Part of a small language model's weights.
Architecture: RMSNorm before each block, rotary positions, no biases in attention or MLP, untied embeddings, capped logits.
Training: a variant of SOAP for these matrices, 94M tokens, 2859 steps.
Each number is 128 + 24 x the weight over its row's rms, rounded and kept within 0 to 255. Layers, rows and columns count from 0. The size above them is the row's rms in percent of the matrix's.

# layer 9 attention value, 64x64, rms 0.224, rows 43-63, columns 0-63
size [ 88  98  87 104  86  83  91  87  92  81  90  90 108  90  85  91 102  97 107  91  89]
[[129 163 147 118  94 136 116 120 127 112 140 105  84 102 120 127 131 129 105 165 181 102  93 138 147 150 100 180 132 149 120 115 177 138 152  97 138  97 108 145 174  99  85 144 138 122 133 152 116 110 169 137 131 112 101 143 114 114 132 138  94 124 158 154]
 [137 114 148 113 143  95  93 131  91 149 101 129 128 129 169 146 135 153 117 139 109  93 124 134 153  85 124  88 111 101 149 135 106 131  54 138 119 165 105 113 131 131 144 163 127 156 127 150 151 151 109 158 137 163 102 115 119 154 112  70 105 146 132 130]
 [137  94 136 184 121 112 123 120 115 136 165  94 161 116 128 160 137 129 142 115  97  82 179  75 103  91 100  99 114 102  89 160 139 117 161 100 120 109 132 109 124 116 125 123 119 141  73 121 132 112 124 125 135 144 136  95 131 133 149 132 105 139 158 156]
 [146 126  93 105 154 189 197 153 108 168 104 100 149 174 106 122 107 137 135 150 167 102 133 126 137 117 124 127 158 125 103 132 145 101 123 156 131 124 140 130 119 142  98 147 150 115 143 112 119 171 129 137 151 114 151  92 126  91 141 143 138 114  79 129]
 [164 140 116 141 117  74 155 158 143 168 106 138 137 110 149 200 134 175 126 116 119 131 144 104 141 121 126 136  84 118 134 146 128 176 118 140 179 118 115 147 150 105 161 142 126 142 129 118 116 135 138 145 147 163 110  97 132 142 135 108 134  68 141 123]
 [114 139 112 113 134 122 155 101  90 114  74 125 139  94 116 160 153 106 117 124 120 142 137 130 170 137 148  59  95 125 125 130 137 114 140 125 129 106 137 153 148 113 142 107  84 166 125 144 124 165 123 129 131 109 139 196 115 150 100 108 133 181 127 137]
 [163 132 154  80  92 116 145  98 116 118  86 162 132 129 132 100 131 137 137 110 102  86 112 124 119 186 102 107 129 121 120  89 108 112  92  98 130 143 144 161 103 145 151  84 133 107 158 111 121 155 159 140  88 105 132 146 144  87 132 127 148 116 138 113]
 [151 143 125 108 139 148 141 181 132  93 116 122  99 141 104  86 101 102 183 149 129  85 134 129 138 121 145 127  91 163 124 137 125 172 128 109 150 131 149 133 119 164 131  88 153 147 168 103 104 136 121 183 100 137 128 142 113 107 110 157 159 122 117 107]
 [165 152 118 101 136 130 130 119 115 149 157 126 164 146 145 101 125 123 139 125 167 156 117  98 115 121 120 161 113 132 148 121 134 133 129 146 126 122 180 127 100 119  83 132 143 153 149  83 145  61 142 113 160 156 175  94 126 140 125  89 157 154 162 144]
 [145 112 144 149 112 127  93 111 121 117 102 149 142 138 138 169 116 125 165 136  95 184 116 100 151 105 170 134  98  92 115  76  96 133 141 158 102 153 125 148 141 135 142 146 124 144 144  74 109 137 142 130 143 120 132 159 132 156 111 181 142 163 145 143]
 [134 119 123 146 129  87 118 135 115 147  90 168 125 171 152 164 132 145 161 161 144 133 159 134 122 159 113 109 129 128 146  96 120 135 118 157  95 138  86 145 139 109 114 134 170 116 132 116 101 179  95 165 164 141 113  88 105 103 138  91 142 152 120 158]
 [150 158 106 147 150 127 132 116 124 130 127 122 127 149 134  81 131 140 129 144 154 117 129 135 125 121 123 157 173 146 128 130 167 144  94 171 161  82 145 125 129 157  76 120 132 106 109  83 135 146 124 106  83  74 163 107 158 132 141 134 114  86 147 159]
 [131  75 183 131 141 134 133 175 132 166 108 120 120 141 174 136 116 117 132 127 130 110 133 165  89 176 147 114 119 117 105 152 117 153 121 148 111 112 130 125 135 104 160 147  49 129 106 130 120 133 109 137 175 131 110  92  96 123 126 120 127 147 121 122]
 [ 90  63 119  77 115 136 161 107 110 142 128 105 120 110 194 127 129 117 131 152 137 155 114 133 153 126 157 140 128 165 141 144 147 126 100 133 107 125 117 104  85 144 155 170 153 129 146 100 123 139 121 108 137 117 138 111 176 137 148 138 122 118  92  88]
 [156 147 131 153 103 148 134 153 137  97 147 148 127 164 104 134 126 111  98 125 119  89 105 124 159 118 117 120 106 122 150 181 101  99 104 125 147 113  90 155  91 106 112 122 121 126 103 130 108  66 157 131 165 145 163 192 109 153 134 136 138 143 134 123]
 [130 111 155 100 144 125 161 157 136 169 136 173 123 121 116 123 166 135 127 149 168 136 137 153 106 126 157 132 136 148 125 139 120 134 185 130  98 108 116 108 127 128 109 112 137 109  99 136 146  90  85 135 167 121  96 124 126 132 172 140  83 113 145  63]
 [132 167 116  91 121 127 126 103 102 132 117  92  63 130 110 113 150 144  96 138 156 136 117  95 135 113 108 140 155 160 127 126 125 126 147 107 104 178 112 137 124 153 103 135 148 147 118 130 131  94  94 121  86  81 108 125  92 131 135 197 124 114 139 115]
 [124 111 120 121 155 159 131 138 112 122  91 128 151 131 113 110 136 125 133 148 116 144 168  89 119 157 127 150 175 153 124 103 114 182 152 113 144  82 133 114 115  96 121 148 116 118 155 153  92 155  71 102 115 109 114  99 105 165 102  84 126 149 148 145]
 [165 117 131 124 146 142 115 143 125 173 107 121 173 130 126 141 146 116 110 108 133 152 102 142 144 170 110  73 147 141 108 122 126  94 134  77 162 148 143 159 130 121  95 115 139 126 152 122 105 183 141 134 134  90 110  88  88 112 140 135 132 103 176 120]
 [119  94 100 108  90  90 119 105 151 142 160 127 116 119 122 128 130 129 149 136  69 164 147  96 117  89 135 120 133 136 163  98 135 150  88 163 177 140 110  82 118 134 154 119 185 113 143 142 102 118 165  96 117  97 126 116 126 109 124 140 114 140 129 136]
 [126  87  92 110 130 140 125 139 140  64 126 118 170 106 131 129  96 122 117  86 116 169 115 119 177 146 150 132 117 112 124 133 127 139 157 117 153 157 142 192  80 109 146 135 127 123 135 101 142 113 125 135 134 141 128 149 139 131 127 138 183  95  88 131]]
# layer 9 attention output (transposed), 64x64, rms 0.185, rows 43-63, columns 0-63
size [ 95 110  95  97  90 100  90  87 110  87  96  99 101 117  74  84 121 103 100 100  86]
[[154 121  88 136 148 123 158 113 185 168 112 132 143 162 128 127 160 111 113 141  90 156 125 118 109 121 120 106 136 163  70 157  85 135 111 167 132 163 111 113 127 134 131 123  83 129 159 101 150 137 109 125 131 130 160 162 127 109 106 128 129 113 152  86]
 [112 154 151 178 124 145 157  92 166 103 138 161 151  88 146 148  84 131 143 124 157 129 153  98 115 130 120 139 141  87 136 111 136 112 176 130 137 115  93 112 154 120 132  92 109 149 124 147 117 129 120 122 118  96 142 120 131  81 128 168 129 174 172 125]
 [112 175 140  96 171 136  89 125 139 126  96 146 108 136 151 106 110 143 127 130 122 153 105 141 126 144 132 174 145 102 156 126 123  99  96 125 165 154 126 133 145 157 116 145 143 143 197 146 120 168 134 142  92 134 146 155 109 136 117 126 128  95  73 101]
 [138 121 152 154 116  94  98 128 149  83 148 145 120 105 135  87 126 151 119  89 105 172 110 113 153 126 149 137 146 126 165  95 134 148 126  90 120 150 146 124 149  96 144 138 117 135 158  57 108 122 107 115 109 142 102 129 139 127 171  98  90 115 155 153]
 [118  96 126 144 167 170 140 131 135  67 143 141 141 155 115  81 124  91 117 122 160 107  97 125 129 141 126 116 176 100  91  98 160  78 118 127 103 106 121 137 109 161 122 131 104 141 139 145 124 171 150 149 164 125 133 162 132 113 151 113 132 150 154 127]
 [145 126 115 122 127 138 122 120 150 129 114 152 114 116 128 127 108 142 180 118 166 115 125 123 121 108  93 206 137 103 118 127  99 149 113 128 123 147 106  90 132 118 115 152 125  95  88 164 157 149 138 152 116 138 131  72 113 110 196 101 146 114 153 124]
 [101 123 113 133 167 133 136 149 142 114 169 119 129 143 100 182 102 121  53 122 144 138 141 145 128 101 173 160 146 151 129 104 152 175 134 155 169 140 110 132 109 164 116 141 104 137  72 110 126 104 118 141 133 139 129 103 137 146  93 143 114 128 128 125]
 [ 97 137 121 144 114 125 102 131 113 151 137 136 137 129 135 119 196 159  91  95 117 120 133 134 112 155 145 129 178 149 149 107 119 152 130 126 125 148 148  99 142 112  85 112 126 100 131 150 131  89 161 126 158 145 154  65 152 154 154  96  98 156  98 123]
 [121 124  73 156 123 108 132  94 110 108 153  92 138 154 132 136 122 128 137  73 153 142 134 125 153 139 141 106 112 109 110 153 151 119 135 119 126 121 133 115 149 154  77 153 151 109 116 108 146 138 126 119  64 124 124 164 131 153 143 181 108 120  69 103]
 [ 88  77 108 108 157 155 147 145  93 121 102 134 130 108 130 151 126 138 132 144 150 144 102 136 134 163 123 130 161  93 129 188 143  97 144 129 123 131 163 102 105  92 174 111 164 132 147 131 157 106 138 142 105 125 132  71 118 131 156 103 143  95 117 130]
 [ 99  94 153 120 177 124 155 139 119 149 132 101 124 140 138 104 109  91 110  88 111 110 128 123 165 115 136 108 158  98 108 108 157 117 119 105 164 148  90 134 150 102 159 131  93 136 122 132 161  93 103  80 120 122 163 144 161 148 156 125 140 141 166  98]
 [132 146 142  86 109 113 147 146 181 125 129 103 158 113 107 174 164 106  67 129 124 140 156 112 156 120 151 122 124 148 132 118 126 113 149  89  93 148 132 131 118  88 143 124 151 139 146  88 161 115 140 103 122 171 133 132  68 125 139 139 126 131 131 165]
 [ 86 127  71 122 122 121 157 129  98 134 120 162 104 123 105 103 109 170 120 120 141 146 109 163 173 123  95 152 118 159 110 111 126 129 150  79 116 148  95 135 175 149 163 114 149 141 141 146  83 136 116 121 138 127 146 144 168 145 146 117 130 163 152 146]
 [157 167 140 145 100 134 142 107 145 120 118 103  93 149  68 125 115  94 143  85 143 143 134 139 131 164 114 128 119  99 138 132 100  93 119 162 147 144 166 125 131 146 161  94 143  92  84 125  63 102 115 127 114 156 128 151 127 137 138 141 118 140 152 148]
 [149 106 122 113 104 120 135  97 122 144 102 117 133 116 155 111 103 116 118 128 104 163 130  98 111 125 138 127 131 127 107 125 134 134 169 199 151 122 144 123 164 161 109 137 144 155 121 143 152 194 150 111 115 149  78  76 146 137 100 121  91 103 150 144]
 [113 170  99 134 123 138 123 125 102 135 154 109 117 110 153 115 145  79 128 115 130 132 127  91 170 148  54 122 108 126 111 145 143 170  96 176 141 161 133 105 152 121 151 112 135 120 129 158 103 135 136 116 155 147 127 135 155 124  96 126 125 152 100 185]
 [135  79 129 180 132 165 170 138 192 115 120 148 143 111 149 107 105  97 158 146  99 132 136 153 113 152 143 139 137 165 174 142 124 151 126 128 134  98 166 122 127 114 113 110 151  81 135 145 164 134 126 139 101 146 150 133 141 100 124 108 152 119 114 159]
 [162 126 147 165 145 119 144 159  59 155 130 144 118 123 104  96 116 126 101  97 136 112 145 158 162 103 133 103 109 129 140 151 124  96 118 125 123 159 142 127 133 110 103 127 126 128 112 108 174 108 112 130 109 125 122 108  85  53 141 148 151 157  95 132]
 [107 145 119 179 131 131 140 136 124 119 158 134 141 124 117 131  95 129 106 160 163 109 124 105 101  97 133 185 153 123 127 117 129 123 109 135 103 152  79 185 155  92 131 137 164 140 116  72 174 132 102 102 132 147 135 133 148 129  99 117 146 116  91 116]
 [154 148 186 127 116 181 133 150 141 108 103 119 156 160  82 146 155 118 168 124 121  86  95 133 112 123 154 130 105  87 149 132 124 114  95 137  99 120 128 127 131 127 149 137 113 150 124 172 170 112 103 179 114 147 109 145 157 134 106 126 105 139 115 145]
 [132 162 191 143 148  86 126 117 109 166 129 129 107 186 130 121 141 115 137 146 121 135 151 154  98 145 153 149 156 156 151 164 146  87 129 117 113 114 139 129 108 170 109 168 131 121 108 122 105 149  98 124 117 127 138 101 123 119 166  84  96 144 139 156]]
# layer 9 MLP gate, 128x64, rms 0.382, rows 0-20, columns 0-63
size [ 98  88  83  88 103  99 100 102 118  91 109  85 100 109  92 106 108  86 109  91  78]
[[148 111 153 157 118  94 124 148  91 127 121 115 152 114 113  95 117  96 122 161 114 169 135  96 126 134 130 151 170  56 119 128 106 141 143 123 108 153 177 136  99 123  93 126 139 164 118 153 142 113 116 140 120 135  98 108 148 100 166 162 139 169 138 112]
 [118 128 164 195 155 127  91 117 149 131 159 149 117 127 132 132 149 133  64 110 134 110 138 169 103 149 159 137 149 120 115 106  95 113  98 133 146  97 101 135  79 136 113 132 110 134 118 153 124 117 114  81 126 113 129 125 119 116  86 159 179 132 122 123]
 [119 156 183 105 136 144 171 146 104 135 115 159  89  99 133 130 142 170 132 137 116 128 109 157 147 129 163 145 160 141 157  71 100 174 139 125 125 139 115 136 136  78 165 135 106 135 129 116 138 125 181 127 116 120 134 140 125 157 116 123 124 170 164 132]
 [122 162 147 153 115 141 142 108 155  70 106 111 152 126 116 112 173 133 152 147  96 102 126 167 132 177 142 154 132 146 162 166 129 110 118 136 144 166 120 125 116 121 138 123  80 137  75 162 117 144 127 174 113 147 101 126 125 163 112 152 150 144 125 128]
 [115 147 133 146 113  95  98 134 124 132 126 110  96  89  87 144 123 114 105 126  90 175 153 137 102 132 131 142 141 130 140 108  71 140 156 104 104 135  81 118 116 143 109  95 153 141 127 117 109 151 136 135 139  80 176 139 126 117 176 104 154 147  87 140]
 [109  68 131 139 143 138 123 116 121 155 119 142 134  95 114 147 106 129 140 110  97 111  99 136 125 125 128 132 107 169 130 153 123 109 125 177 142 153 166 102 110 169 126 126 153 137 132  99 128 138 150 120 106 145 179 111  92  83  97 197 126  99 122 138]
 [148 130 169 124 127 132 145 144 155 144  99 113 111 117 125 169 102  91 125 142 104 158 115 130 112 147 103 196 174 104 131  96 162 138 158 127 165 119 131 137 174  94 124 163 124 147 138 112  95 146  99 107 107 124 115 127 160 161 150 128 166 126 125 139]
 [126 126 194 154 137 179 115 141 144 142 150 160 112 145 130 128 150 131 125  81 118  97 115 137 124 144 144 140 157 131 141 107 147 172 111 137 142 129 148 157 131 124 162 139 132  86 115 129  79 174 117 129  71 128 100 129 140 135 149 117  91 146 147 164]
 [130 151 164 170 111  98  87 144 115 130  96 146  92  84 111 110 109 115 118 124  85 110 146 132 114  85 135 149 141 154 131 148  89 113 126 144 134 124 115 113 134 145  93 147 184 139  91 125 125 157 127 121 113 100 116  95 131 106 137 172 108 131 118  77]
 [121 122 110 116 178 141 119 128 137 103 132 136 128 108 112 131 139  92 175 129 135 118 117 143 111 109 175  97 124 124 131 123 204 125 142 155 136 153  80  99 122  98 149 158 118 119 148 118 156 132 185 118  89 160 136 112  99 107 104 128 109 159 113 128]
 [136 145 151 158 147 132 109 129 170 119 165 153 168  89 108 124 121  98 133  73 123 114 104 143 102 127 141 137 141 170  99 111 130 113 118 130 141 106 124 113 151 164 126 189 153 154 132 163 103 133 109  73  87 143 132 134  88 120 135 119 111 106 130 129]
 [127 117 162 141 119 133 113  96 133 129 149 139 130 156 121 115 135 112 117 173 154  99 119 124 113  98 163 132 151 114  87 113 128 177 152  46 123  92 125 120 103 129 138 122 171 129  94  91 138 129 111 117 133 166 102 131 129 171 136 134 156 162 102 136]
 [117 138 125 135  74 124 127 109 158 131 121 129 135 167 126 116 108 166  96  96 102 158 156 143 146 180 131 120 102 143 137 112 123 122 130  99 139 161 171  96 116 107 121  94 118 132 133 135 123 149  96 165  91 162 125  61 102  98 129 128 112 154 122 114]
 [181 165 171 107 158 131 156 136 120 108 120 171 132 107 122 136 176 121 125 128 119 102  94 130 114 162 111 110 130 117 105 113 164 131 146 132 157 116 131 153 111 122 134 149 146 111 125 143 166 139 110 135 136 187  97 123 180 117 115 175 147 108 143  96]
 [146 158 159 134 135 127 135 119 153 110 111 136 118  95 129 161 119 131 121 175 126 149 128  83 103  93 160 145 128  57 137 125 152 101 159 167 129 117 108 117 113 132 122 158 141 148 151 150  98 115 122  80 139 126 101 115 104 147 100 158 168 100 102 147]
 [148 137 128 118 139 106 135 139 160 110 133 149  72  88 159 154 101 100 118 115  85  90 180 110 114 148 137 104 136 129  82 129 107 130 116  96 136  66 123 153 101 159 134 146 132 159 109 146 147  93 126  88 120 112 153 128 120 128 111 148 119 125 104 146]
 [108 136 152 166 172 122 128 115 134 129 124 127 126 131 118 179 112 164 174 153  92 152 158 137 142 160 164 110 134 119 136 163 134 160 126 139 138 137 134 131 124  85  91 139 124 153  70 140 154 118 124 110 112 142  94 120 163  78  99 128 104 138 124  94]
 [134 152  97 147  93  98 114 118 144 131 148 136 125 104 109 134 138 128 107 180 121 132 116 172 107 124 149 124 161 111 120 112 146 114 124 136 164 148 154 182 128 125 163  90 155 127 121 131 132 167 136  96 129  87  74 142 111  84 146 133 167 102 136 164]
 [142 126 163 146 108 128 110 151 145 189 119  95 137 139 115  92 161 137 129 168 121  83 126  83 129 121 113 111 134 105 126  92 129 145 134 126 146 116 139 140 137 130 147 169 100 180 110 139  86 152 123 133 112 150 113 108 106 145 133  93 140  88  82  96]
 [145 136 166 129 126 143 187 148 136 149 111 139  80 167 132 142 158 135 127 148 118 107 163 132 136 112 115 105 113 130 103 106  73 141 119 144 121 118 106  80 137  98 138 124 170 117  90 164 119 119 140 127 125 155 137 136 169 102 127 144 128 189 107 111]
 [147 117 104 129 112 131 160 133 102 120  91 130 119 173 145  95 127  97 119 129  87 116 134 165 138 116 128 108 166 106 165 168  98 123 158 170 152 158  96 152 132 116 144 126 147  84 152 153 127 121 126 139 130  76 139 132 194 133 126 108 124 146 142 135]]
# layer 9 MLP up, 128x64, rms 0.344, rows 0-20, columns 0-63
size [ 97  96  90 107  94 100  95 108 109  86 104  88 100  86  96  94  97  88  98 100  86]
[[131 150 180 125 142 114 113 176 125 116 117 122 178 119 126  86 125 140  94 152 141 129 113 127 116 161 122 150 135  94 125 129  81 122 174  92 115 186 157 117 120 111  90 109 134 133 134 143 105 102 134 118 117 102 173 119  94  87 125 145 134 109 144 141]
 [124 105 127 136 110 109 104 122 161 125 144 161  89 166 163 143 106 126 101  69 135 159 121 161 108 126 144  96 133 133 133 111 151 143 147 103 144 133 117 164 114 122 135 153 172 112 127 123 119  88 143 130 125 136 170 145  73 130 161 125 134 172 106  83]
 [142 137 140 156 130  98  89 136 122 106  87 148 129 178 132  73 167 170 106  98 142 121 143 118 121 122 148  96 115 118 108 136 111 126 155 133 105 134 143 103 113 115  76 120 162 123 128 134  90 109 125 105 153  88 107 136 141 103  80 110 156 150 158 123]
 [123 179 148 125 160 155  92 128 152  97 156 166 149 120 125 118 142 104 138 113 131 120  90 114 158  83  91 144 124 113 132 138 187 142  86 142 139 125 147 128 117 142 125  84 149 119 109 130  98 136 194 139 142 142 123 111  95 103 132 144 115 119 108 103]
 [114 116 101  99 145 128 105 130  98 151 129 156 138 145 139 145 109  54 146 129  95 115 112 135 146 161  99 142 125 129 125 139 159  94 137 126 149  85  96 146 103 142 124 133 121  80 112  92 125 118 106 148  81 135 115 157  97 177 122 126 100 108 161 146]
 [ 97 138 112  97 178 108 172 128 131 128 141 137 125 114 151 114 142 102 113 152 155  90 113 127 115 155 115  67 122 111 116 104 133 132 173 154 137 149 118 151 132 115 128  88 147 171 118 166 191 109 108 122 121 144  95 152 142 105 156 123 108 130 104 138]
 [144  95 120  85 119 115 132 106 103 155 108 129 130 146 159 168 156  90 133 139 135  94 102 145 123 141 117  89 120  90 118 105 132 127 114 133 125 109  95 161 147 123 108  78 104 141 150 133 109 100 103 110 121  88 107 136 113 113 155 103 179  87  99 164]
 [124 104 166 100 105 146 118  93 147 111 134 153  86 113 165 108 110  95 111 133 125 162 109 158 140 155  84  80  88 162 155  96 138 155 112 143 108 148 112 127 114 137 127 105 134 129 140 104  87 153 112 129 161 132 135 152 111 144 159 164 112 156 130 158]
 [138 137 131 142 108 117 136 122 163 157 134 144 117  98 145 145 148 161 112 104 145 129 107 138 128 102 155 147 126 163 183 101 118  91 150 101  97 129 154 105 101  98 115 147 129 141 145  98 111 153 120 174 130 129 115  65 104 121 147 127  79 163 142  90]
 [148 147 136 132 109 122 143 150 119 142 132 153 111 157 130  90 182 150 120 112 144 112 168 121  98 115 151 135 114  76 167 127 125 145 113 127 142 112 116  68 120 118 138 149 141 116  90 128 127 171  95 124 125  96 133 118 137  96  87 101 114 166 120 181]
 [102 130 110 114 179 107 133 103  94  99  96 140 165 109 141 114 122 131 119 137 130  99 100 152  81 145 127 117 149 117 163  93 107 139 133 124 119  95 143 110  80 172 131  96 108 110 131  95 116 142 144 146 118 137 107  77 109 111  88 159 124 122  99 160]
 [120 119 154 159 156 140 131 115 139 152 155 132 105 125 148 141 138 113 133  79 117 143 126 160  86 107  87 133 134 135 147 130 119 113 129 140 171 101 136 129 134 138 113 159 103 156 162 113 149 129 158 214 123 126 157 106 156 130 137 149 182 101 102 131]
 [109 155 132 127 162 132 166 149  89 127  86 136 141 107 109  69 137 114 148 118 124 148 185 129 118 125 121 120 155 130 147 118  97 128 160 147 110 115 143  79 171  97 120 130 119 114 145 114  89 128 106 163 114 130 121 126 156 104 150 144  85  95 140  92]
 [119 154 108 150 135 111 135 187 145  78 159  91 104 104 104 135 140 122 134 126 111 147  60  94 114 138 122 126 150 174 125 160 108 107 154 131 134 132 145  96 120 171 124 125 122 128 139 117 112 129  86 135 130 134 142 121 101 129  90 133 115 106 187 120]
 [146 148 126 129 155 146 113  94 134 104 155 108  77 147 124 139 115 171 124 177  92 118 121 156 132 115 179 116 152 140 123  97 132 114 102 122  83 121 115 109 130  99 119 108 112 125 146 126 185 144 116 129 164 118 116 132 137 121  91 142 124 147 179  79]
 [128 139 115 148 134 140 103 134 122 141 170 134 119 122 160 143 148 107 158  94 118  95 110 163 157 136 119 128 113 154  79 105 169 154 147  95  92 143 148 149 187 109 161 160 124 121  93 156 123 186 110 116 123 116 158 126 129  90 115 118 127 150 122 114]
 [115 131 146 143 112 107 142 138 102 108 113  99 156 146 162 101 131 120  80 184 116 149 120  98 142 134 111  87 122 138 125 113 131 111  81 114 144 138 110 127 131 145 193 133 152 127 130 179 101 128 141 148 124 114  68 122 121  92 137 166 131 136 141  97]
 [ 84 147 136 153 136 170 151 163  89  63 129 117 145 113 161 112 143  99 121 136  92  99  81 130 161 127 116 146 118 101  99 136  95 158 129 103 144 109 118 121  86 129 156 153 173 110 129 112 134 130 132 134 142 165 109 153 138 114 122 106 119 146 121 103]
 [160  88 157 152 156 139 140 120 113 135 119 128 110  60 132 127 142 110  94 145 151 142  94 108 140 130 133 125 115  91  94 104 138  89 148 141 140  98 126 142 159 116 150 143 154 129 126  66 145 162 130 134  78 106  87 107 127 125 149 147  98 140 106 138]
 [142 147 114 133 100  98 136 118  91  91 143 113 146 126 144 150 138 107 153 151 152 100 177 182 145 141 132 124 138 135  78 125 162 155 114 107 116 140  84  95 114 108 165 156 164 101  94 144 102 113 126  89 158 149 137 131 141 122 144 125 136 164 126 152]
 [135 130 139 120 136 139 100 144 155 161 137 141 118  94 139 133 111 147  92 134 115  74  54 111 134 129 149 192 125  88 132 128 137 156 170 143  99 135 111 137 100 161 133 141  83 138 150 119 118 152 152 123 116 146 105 164 168 140 134 111 113 142 123 119]]
# layer 9 MLP down (transposed), 128x64, rms 0.223, rows 0-20, columns 0-63
size [ 91  94  85 108  89 100  98 102 110  87 107  99 102  93 102 100  97  91 108 113  81]
[[146 117 137 130 163 174  86 114  77 148  98 154 138 149 148 130 126  92 149 105 140 106 157 156 158 126  97 123 131  47 136  97 120 127 131 176 134 136 140 131 116  80 133 126 114 127  94 114  99 131 127 141 115 152 116 124 119 147 125 108 124 155 134  93]
 [128 110 162 106 186 156 102 144 113 143 102 113  83 159 154 149 133 150 140 133 124 146 163 126 115  77 140 115 142 132 140 112 114 150 126 127 161  93 125 145 112  87 115 139 172 126 131 144 118 117 145 133 109  99 100 158 180  95 158 140 122 124 162 167]
 [112  78 112 158 118 142 159 134 139 110 106 169 137 143 140 146 135 142 123 115  95 136 142 102 111 138 101 112 156  96 111 103 148 112 156 107 141 138  75 127 150 155 107 112  87 127 141 141 178 108  95 148 124 122 123  87 137 118 131 121 168 162  71 151]
 [102 167 100  94 137 160 100 125 162 103 181 164 138  80 148 118 114 124 136 110 120 110 159 131 147  97 123 152  99 111  94 142 154 130 120 118 100  98 114 118 117 158 134 152  95  93 126 148 122 155 166 141  85 119 105 148  87 155 141 132 124 147 145 130]
 [142 143 103 154 120 123 122 147  88 106 134  97 101 143 116 142 147 216 135 167 128 148  83 148  68 115 154 105 128 154 127 119 115  97 158 114 153 147 164 155 151 126 124 110 113 117 114 155 135 134 138 131 163  89 123 154 140 134 127 150 134 137 143 135]
 [114 151  78 161 106  84 110 150 126 118 188 186 111 144 149 125 115 146 140 170 133 126 136 107 123 137 144 124 141 116  94 175 118 141 121 101  95 139 142 127 133 135 114 152 137 125 144 149 158 112 148 155 137 106 119 172 143  77 133 121 108 106 166 124]
 [100 114  94 102 162 114 161 145 162 116  94 135 101  98 166 121 152  92 161 115 130  99 105 173 139 112 103 107 145 127 143 122 144 140  81 153 142 113  95 141 146  71 168 139 120 129 157 125 154  85 155 152 128 144 120 160 118 119 120 122 141 139 124 109]
 [182 141  64 106 133 126 118 113 135 103 119 140 132 113 109 118 123  93 118 121 118 122 145 176 151 144 102 144 133 164 108 125 154  89 143 137 174 144 135 133 140 110 112 156 175  89 108 109  94  79  82 103 116 122 100 146 134 131 137 104 149 126 121 120]
 [ 94 133 132 124 155  94  90 123 131 152 133 146 166 131 146 149 108 204 122 119 149  99 132 153 112 152 156 119 141 110 167 153 108 132 155 116 111 123 140 105 156 168 124 122  65 179 124 127 135 121 141 135 115 155 132 114 121 116 152 145 115 180 123 129]
 [ 74 114 124 145 109 184 128 123 118 143 109 163 128 102 126  93 153 132 143 148 129 120 114 121  89 108 114 133 129 109 139 118 120 119 117 131 114 174  80 120 111 141 141 132 132 130 174  99 120 156 112 138  95 181 132  89  63 126 148 132 130 158 155 109]
 [153 141 142 113 122  92 112 102 175 144 119  99  97 197 120 146 128 105  92 120 104 134 142 160 163 131 125 125 102 149 137  99 117 108 128 144 140 121 147 113 168 135 141  65 153 138 171 113 163  98 137 134 117 148 126  75 139 130 132 104 121 117 123 139]
 [107 132 130 141 111 106 104 118 143 117 114  95 123 155 187 124 160 121  71 141 150  98 156 168 127 150 138  78 159 187 137 149  84 131  98 126 118 122 141 136 139 129 135 128 133 107 163 168 153  99 122 154  99 125 132 137 131 131 108 149 110 126 129 168]
 [130 123 133 158 169 117 106 114 130 134 111 120 136 127 164 188 128 126 115 124 109  82 139 160 136 146 111 121  92 140 145 152 136 140 105 151 155 151 147 132 104 162 150 104 126 158 127  98 130 111 163 107 112 197 145 153 108 147 162 114 139 163  80 120]
 [143 101 167 103 135 141 160 101 104  82 126  85 109 161 153 102  99 125 144 112 129 137 139 130 128 162  76 151 106 152 136 154 123 109 113 144 114 146  86  93 111 113 117 121 142  72 140 119 110 130  72 129 138 125 123 125 107 126 148  93 146 118  84 140]
 [154 145  85 155  83 103 121 118 127 135 135 145 130 100 123 134 119  91  98 126  91 127 163 121 125 151 132 122 100 121 102 156 133  72 152 130 127 137 121 165 131 119  99 148 164 126 143 131 137 127 131 112  73 112 129 146 134 154 157 119 136 114  40 132]
 [119 128 138 114 114 113 125 135 142  95 111  78  78  95 161 116 146 141 157 146 123  97 107 175 146 136 128 144  87 165 135 164 130 102 131 117 150  96 126 178 137 136 175 127 131 147 123 155  98 125 117 114 156 153 147 134  87 144 127 113 137 168 116  91]
 [ 93 111 172 136 139 105 135 140 118 131 106 103  94 157 115 168 107 140 124 110  97 105 180 128 117 138 104  98 113 125 167 139 106 167 120  99 105 105 129 128  77 130  70  90 166 152 126 126 161 150 113 142 125 119 167  98 127 115 143 126 118 136 138 149]
 [128 144 131 106 132 107 133 140 143 147  86  91 153 212 106 173 127 141 130  79 132 161 143  90 115 124 104 107  91 155 129 153 122 126 153 137  95  94 143  84 142 126 115 113 143 137 127 151 141 130 172 112  97 111 123 137 113 146 136 109 111 146 133 109]
 [131 101  86 110 172 149 122 154 139 113 116 153  92 104 132 147 115 136 148 152  86 111 157 187 188 128 101 130 104 123 105 114 139 129 111 111  82  86 131 128 146 104 126 112  94  98 103 113 115 125 145 101 122 106 110 120  90 100 125 149 157 135 135 130]
 [ 89 109 117 131 142 133 110 102 140 111 133 136 126 105 121 124  69 178 154 120  85 126 136  95  85 145 100 133  62 103 142  99 143  98 103 134 153 139 109 126 140 175 116 107 146 130  79 135 161 148 102 120 165 128 125 136 122 106 149 115 136 141 119 124]
 [119 149 132 141 106 104 108 106 152 137 150  93 157 143 113 143 148 102 136 140 159 155 146 149  95 153 120 129  71 164  89 120 136 129 124  77 107 113 133 109 145  99 143 138 170 126 123 114 168 108 111  95 115  98 136 132  62 117 103 124 125  89 123 108]]